Weights of a small GPT-style language model, trained from scratch on English Wikipedia: 8 layers.
Each number is 128 + 24 x the weight over its row's rms, rounded and kept within 0 to 255. Layers, rows and columns count from 0. Numbers have three digits each. The size before them is the row's rms in percent of the matrix's.

# layer 4 MLP down, 160x640, rms 0.0609, rows 0-80, columns 160-239
097:097116137109146159150131117138121142123112149140113130142109126101107091148123118186140131119114146116141135123109172166141114114109217146134143107113164115134146131140129156129139146129147124096083088098120146150132104134132118168128146102
100:137140114105127134134114128130098140121150113114110118173140148203159118078123132124148133142159130135128120109129156156115140141165145105119129131134105146118147122144105171120092139141160110129150175183161166121152152087193129150142132115
099:099145157173131084133126121142150161144133091124123110129168125123073140127110109130182129103115164114112114135132096130132146143109157089132163157084118144118083126157115136163135095107157140139102152139118137128132155162157157126126133148
094:170136118151176106119118138140144148124100115152118125118149151148094106137151141115126119173129115133117149117117082166081135091144099174147155129121135135156130136074167154157130163131113113093110098141136152132095110098121145103116093167
106:120139106142116141159132146122150100152133127129083131079136103095082100087124141114147103123108163132136082144086100110115113130114099096128101154147118138130108120143124118154114063137135109162166135142143157098158095085150112151117133117
099:125134133102138126145110163114162150124124136138098119094150164086115112154159130106145197113154087130099092142152156150148134088133108184102136156141166173106117144102088092153110184129115124173098101123120129203121190107090101148107141141
093:122112120129094105138142144093133130132112147120142108053115128096101146084108136155131157096137124148159124124150081154120119135130144158150119123159152138140083158138115095081142128103138118154140123129136098161171149106125121146146097129
106:103105115127124091116100073138117100087122107156084117141114114134112135086119127075112078136153122119140102132085172133062128144097127125121102118147070081139111097160120132097123113105136083067138065131109096129110106113126110180132174109
095:140078127116091110151121112129112135115131154120100149127163123136163092152135115140120140143107150143115152112097122087188125114129084117142153103161117123150130157120089147122136138100144144163157073093116130121141187138129151114129108126
099:116107174117113094109132127108143130110154131157111125175126138150109099172124141151130102109148122150125123115110146155103131161106114131124115122136108184135112134145123152102117095108097122129125097105126143096181161154113119108134156143
105:115095117112125120143113071167136150116122141132163155124121163166126125081155096128103107174143171134139088144083140153109138095128145126130085105107145145174120088123137140176132148158131125111098110114131183080155093075144169124141111094
100:146140151125134122125132192115157196124137143155155125067163122158164157143162095091104127107115141143125155118131089100108142102129153133119143122123156110119163116152167101124141104140157166159089110133154147145095151156138115168114160134
099:112122106120163082123113112153121110153167117090152143139113110133133108114103108149111052159109078130155111150174149076051126140178121195133105148145159103128149114157108104106102124141138140123113142116102103139085103097148122136125141114
092:155171142159180106139139147146097110126121109103151115183113142115152156113122108148123112165136131128152106115096111132155157120155143142139093152172158148143111155149114138159163114137134132142069146143123127101146142090115100096137055158
103:145125132111123129151141129150110114117130131132118164158124181125083132150122119079127137138143065132135141137115127132161126181115101092136146122169154109123123134171095123147121138082110143158143093159123092108159127149126121148124117125
102:163121122140130143101144119131119124121127139138132152128166087184128104123126144118169102105088128129131132124114114120155116157091135091120157110145127128114132133125156102122132118112125152096138107122131166136121143090128116126134136143
098:129171138151123133102188121062119104134097110150133122089133143147103138125145135114142144119117112121140120104117127137165124116107132128143171153168096080160121115172145105102110157126110123182138156128136144158104118119102127107143152127
098:124141109131096127137130199145091098148137123151135165128147096132136146137146146110099140107153151118137113118159171131113130132094175087141125123118111087100131080100143137122102138133124130175116157119086159095092123115146083143121085161
101:138160170112156116124117112123151101120102121119139133092112096109124151162159149127103129134103119144161104113133134134161134130121143140111084105109123153104097131142135185139116155130137141157066110085112163143140151172124129151137105135
104:137157108111119138153104124123122133135109124123147097128165112135120149120076143098088158142126152132130122157133126140205129126147114107105104122149138086132127105130140159129124163118144098109123135141135096112137149132173146126105134092
095:100152126163124120131117148140107086126140117121103157141121119139151102147152117135130132141082091118118115153141134135108140094074115117132114088132138091146123168147091136134102125138135127155109109080190159092163092158100109162152121137
112:148111116153131119101120107160137091129124096158136105142116119152143110099169165122134161128110119123125132105145162091098111159096100122124138114104157145118118105130143153129072094124143143117148104138113116178166130135152137141135114182
097:137074151133167113123154119112131153138161143121171138134100117145173156099122124102150112152100118128136094175139144105095145178137123095117121124139176113148111157116094102109101155112186145179139155119129130123104136121141122110116123124
100:087132129081127107134134133154119117145124158102130156128142142156113151155114109111124117107123139137153106128165144117136116096120111096141131119143113158126138111131095075105106142136164106138139074147131125140078110148097106122151124151
100:150161131146116132152126135136122215132139138133151141140158098164117140101128116122120091113143108120130122116178113161126122120113145133128151110153136143117127116149164103113083137133150140159121196142135138099070085146170085125141154095
099:103112114140112131116108091127102113105113087128152126115121134109113152131160093134157128140121117106127149096159135130145122134173101149141096172147161088085108109113125144162131150150126151165117125116137104107143089161150142146127112108
105:121122114119155106116107121174135144136166142158093123124139147104118139077153119092121161145126192123131145157093122140094113167084079112125124159146133141143155131175107154112125111098138138149126119150140092114159108086152149104128102159
096:127121156137120178139124141132144135152148139133142106134137118110117172139167109123092112134160111122116142147148144132144137109123150076155116165116133116112150143097105139174129141108137152157159122142175108113098105127154099111151078119
091:095065140149143099116118083098148105081138163113116118159141134135139115127172151148096111154148118127116168116122139101144154131144115155157159100112090143112167153093134156158138145135117113147154103084152133146124169092145162116138158081
104:101105158128127140089144132130119101162107123120158160102112123072149199165122119090086141103133112111133086138088092165111151141077153152134105106097118111168130094119130109133127127111152109141105082108158127105107142086119125122131093136
102:134135168119121101136136106117143132122111167130141129118102129141131106147090146155163072120148093116132153174140130141159127134148166102141128158145139104124155083137150143143125079128131140046092142129143123150104143128119150111153115152
104:124121121092118177144127140143121111120121162137088134112092157130156087161129135087172142114109074118110115132170152121158116202146179160119176131121152130141181127128129123102148101129108125127148141106124142147135153134151152123108110119
097:158169136127136132120142114153115117139138160144122145157133154125131088120129131120133148121129163123139146166138141091086126147129160130133104167166136108137110151135145105168123117133112135082146107132128161131172082127111179114133136158
097:134155123126098063125136158145140143126143103128189131157095137107145107125099135101106123108132122133126096143145130089138128113138168135144138146147136103127165122129115121134164156129136097135112150114111170125128091162149120144132132142
100:103109130107145130136156126138094136107137201123121132150129130132111118106140146151120143146137154130147138067149149140118120120140199137134115124137124186143156127194112135114106125110125096151172131147089144165159125124138122134144137116
099:129095141111173127178164135169117095146133111126179140080135153164097158125151137110072147129144135121170147135072156182119113142074109074147097122104116133136121101104173089132074101154072153131106147141124113133149080167118131120130153156
097:108171119107135144128141131164111153152100123116138149104100141127123141133121144112133120098104161118131142114109093142117139117121136127132122122119145160126104099088118077141131114133115088145128193100111147094142142136118106088105118132
096:159102133142124100147097134143144135160146147100091125155099145094117093114104127141106155129106136121103129108192185114118118098120133089127079134142140140120155116160117125128127126147145143157121099134155148115137164141141133120110084139
105:155129145115129149069124117084109142128149139129115140121147161136146091142110166155134119147140131139163107158107119130136134131127110147136121154169165142146149104155143148142138117142138085102130174108136145097134135083113111093118082119
097:130132114135107112145101122133146130115148098108129144149119132112157194106152102119111129165161122118140148158165121200111128139124125136129153126080156112132127101144116114095115090139128127113138103139131069127078121113102128162132120101
104:102134108132117095088139128099160101158087138149149100111175086126142116080138143131117122074121162117152125140149167154099143127142100090127159138115143106109101141143094109112115170149128137122193109089152130116168119185176125155144140136
094:115089140116136123137111129130108150139141129062152095123108121092140085139135156125128148097105141124138143119118121077137143154128087084128151134110129135165105104192147131129103136132121145127134161120079110151118075119118124132134143074
099:165158152127121143119118101084121091115103156169082110202149101143150064106132124122165156116125134096147133162123133128118125162084100079124081144138120121128110116139119093133171157142161156140158143162115171117163136146125145125122103135
101:134134128149128097158115094119150120135143084142146152137155122118166182140136131133155111116149152147165097159174130098141108191156060076138149141145139120160147107111100122125123115113102138108140125130090074084147110161141156102139106128
098:126157101098124140114164135155157089123133119143131148115139125110137134085145117128161140115139146156129110115105149131113130125155106097122172092097138145137126136126099132110130094105125128127119126116103130092155109133121126140140144146
104:158136139120141093101129145139107126119136141139157126131142170127174120099111130146114120127137094127108076172109123176118145125133130140116147153135125104151088087107156131149150114153118132149126097138112109137103110111129127123128160138
098:137107126156142153102111123154149159137108061138142112181166145136150147097159128137149135125138159117121127155120133110094135066133117091127129134146118163134128179158130132130115151148119139152167152152156130117147147101179132118137100071
095:128150115154115137150134131115100120139129146090159129158143153115128097109152094154109178117117137150126126125127147122131115132153153149152148159143094123104109150149137129119139175133140101097150141151129105138127140125133108134146152113
107:093093128133146125133140135138140097159131103117142161144134108153157134113132147132092122115144158111155118134124148160073144102116176131126094110113133136131143170115091153106109105131104141120118119097141139121099139161130102119132134191
092:135124120124172126131148099186140151110136148091173125131139152114148125123167141137108104179105108123074125128151082124096123115150138142129130066063109103135115138144131121128127107103124144105087084133113095100132137159075101142135170162
099:131139138107113108146123118133101123119146089092111114103142109089071121146097134148151093107119155120130162099161154120114127150162086116148140171122110147154142083139132151140146107099148127139149164123105092141182133181144163139113099099
096:122115156120146109116123162137125130156099088110157121129110155106119131156084126144095094145106112132124132107134134094156121129106137136137113115135150131145110088152112100163120179111141118156094096094174129130119170154102103142132124135
102:116146094127130126127141133153104141160138123099139113106125146141093095128136144124158137150091104137136124116147113101162126171149069095137134120074121176151142155126118113122122112126100124094156129113132153116184123090132133143139145148
101:147154117146107095114108155142118142155133123134103104127139142093132139132126124139117104168150140111136123119103109129101143117121068158127165169144093149139146076126133133096159171113134151190173142148103100118129096094101151160114113084
103:096149145131113166092128115123145154176153096111157140105106144158145124125117126116086111150137120123156120140103157134141136089080102136124069147126119126121153144160122072104111097152182118135156096115142125132127127135142091132152124126
098:144132141135162154125100143146118169141123142098139123146126161123148096138126145113134093106101097154140161139153145171133109143126164171144129143138164108124158133082149104108127135123122144141130128115114133148143139133151172148126077171
096:111160105126084152087150097123141101094125107126174127114161121110130126114136124082144123131113131125130108108170105161108107160153139142124158128132110114150117068109146116140122077129104149139119155105107084145131116125119135099124148108
099:146132148130140114184141150086119092121092121100135135151113134140089123121129133126085140106126129142135098113125182140098148087096140108127158134091126106129121118165116149139084133122103148113098128166089136095130172144159134131139127106
102:096132152144124124141134141117126086143156116081169157106113125123121131127076139121067140088125117125128117117166153117137144123156140103125156104122147121125143116118161130131158160118136124101121109144173161123125130135106132133141066103
102:137112153095134173137124135134089131117142097141159122168132130136140145155154105121080126157163145136143131137087137171140162096118078092139112139158182111116128110111183154048095141158122130131141096080165148111118091086129122107120082139
095:137125112103147136148115139105129141132144143121146113111119103121147170077154120085123113117099106120142147127119126136173125097137126123121114099110108154097119144122184124175171133149117081141169135119137125105102121091111103135119109125
100:156133144138113124133137126149114195104127136119159082128148139078151115139160122145115115118097131151111128171130156098145142113125152129122207120134150140095140136130100130160080185147128159173188142163097114115120161145139137113099080169
100:125199127119162159128124099163117110098095159111135156142148139125171137082109135165139141099150127117128178122108131172077125141127083143140103152131080122150160104144109139157124160144117173133164186147144110129147163111125149131142104113
099:131161148132097128125151176142155138143141148161130091103153104108141102154126117143118138138110137122134116142154149106131115148092145106129144166159138177139132145144156092109085179149158108138140128155162170156124113164106152164124111152
097:110155129133143118131158154152137139155134103131143150156139157165107121072091110128121135160166159140130102165122160135122126111111114123125129145136167127140126132140136086137112186132145105133164198156133137132123121117129197129139128135
101:143122162101069156115148086133120159128127115130175107134140116171116095153137154145197143106137150125124141129144084101094120160143117161144171118163131115098111153124129120131135137153148133110192119102119112141122175117102129150134132129
100:111113112159133150118149149134127143144150156133144101117131122085124183099124121155086126179153097136153149121139106155127117156115099115136132152126089131127128129114110146121131103126111141180137124174125141103139072106130116102149116107
105:160115123124140089153113089142134129135126091129099152159084123172123121162103125107079127135128132130088088209110141159112143150156116101133104128118091090123101118138087111107118120125137116112119088110140113124131139115155117148114118116
106:114100095123121090148120143099136131171175124114099169081148122165170144110069106096160149176165074119130134114130109109104119077092110123116088167127129145132182164100080110105143118138132122133129132113135162101133102095158108128129138122
105:121144138127127212099123073124135117135099112135138133116129090135151133197099099117077113078131182131161132104138119136136136122125151135124095115148093142115134133137139153104104139128149114089143156139125126091115131085120142135129136139
104:095124120096150144175102097166159139116139101152112110101135120143114109047151144122146130139170164107120105132143162136107124124136087106129125131126128062174112115158141165085116101132124149095188146129096117133163080140133154159114091136
097:110161109124099127120116102165107125087106143159137141115123138173153136121151126115151110150129106129123123152062140087136128113129149090131100135117139115132133123149150161177139155164098132127159126119111104099128182080155159162115159059
101:115167162110169133083116097183175111164154132131097137116153151153142102173112144123112131139182115136108123124083148097140151133134074134125100167121127134114125133142147080133111112108161133104133138135105158132136140094120097098137154170
100:134122122110118150113128096119103147079132143123132169084164123122132124128110155093173142167130096119133138147106115112145134130120120145138130117074177114094168128144142143106164140133102129155146097088144156148085152132170090141109121155
103:143162117125127194104148114132113185129146091154143168126117128115110153088165122130150114169132126118101151150082154110135135128158120143133141120139100088138135078127101122139140157127142126125146138148176128154108121117164124103145138124
111:115113124144102103148109085109128098090119159117113114079118128135146147082137148124146122082080111129123134149105126140126140153171151115141136098121121135150150146113138148170137155151123156108123106175099136142105105081089181112128137108
114:133141116131134139112115165127134114124174143136150141152124130135151162130164121162175106115122127119155152132101115128114118134102104104141174102156131092114159125131127089150105161133151160181176143148135097137146150091085123106125094121
099:168117103106074143148096153105128114110116118125123141087144090123108120125110101114126153152103164143131152093115103134161131119154088091113155158165088120125099135136157128127128126153149137156130137097166121118122050179152116135117134119
095:161109160138126175137154112107155127132113137114120095111128130113144154119130165106119192138140122138118131132157146148121139106113157109127114100149153167102124120132091207137144090124155123185122090129125143162101117128139118102143150129
093:099167124140145154133113112137154110095147128108138137142151129143145140092108113127071160128140134114140122156117130118107103129082111129126103144133108145141144122175183157116119139132131150114164161110112129143103124121125114176116140111
098:145108136134111125191125117122119118124123177162161123122135138095158104150134133125124133117136146144115151134181124144184135095110138114136140147091108164110159137161119117091136131128152133144166112160114106161148160180113098101146116105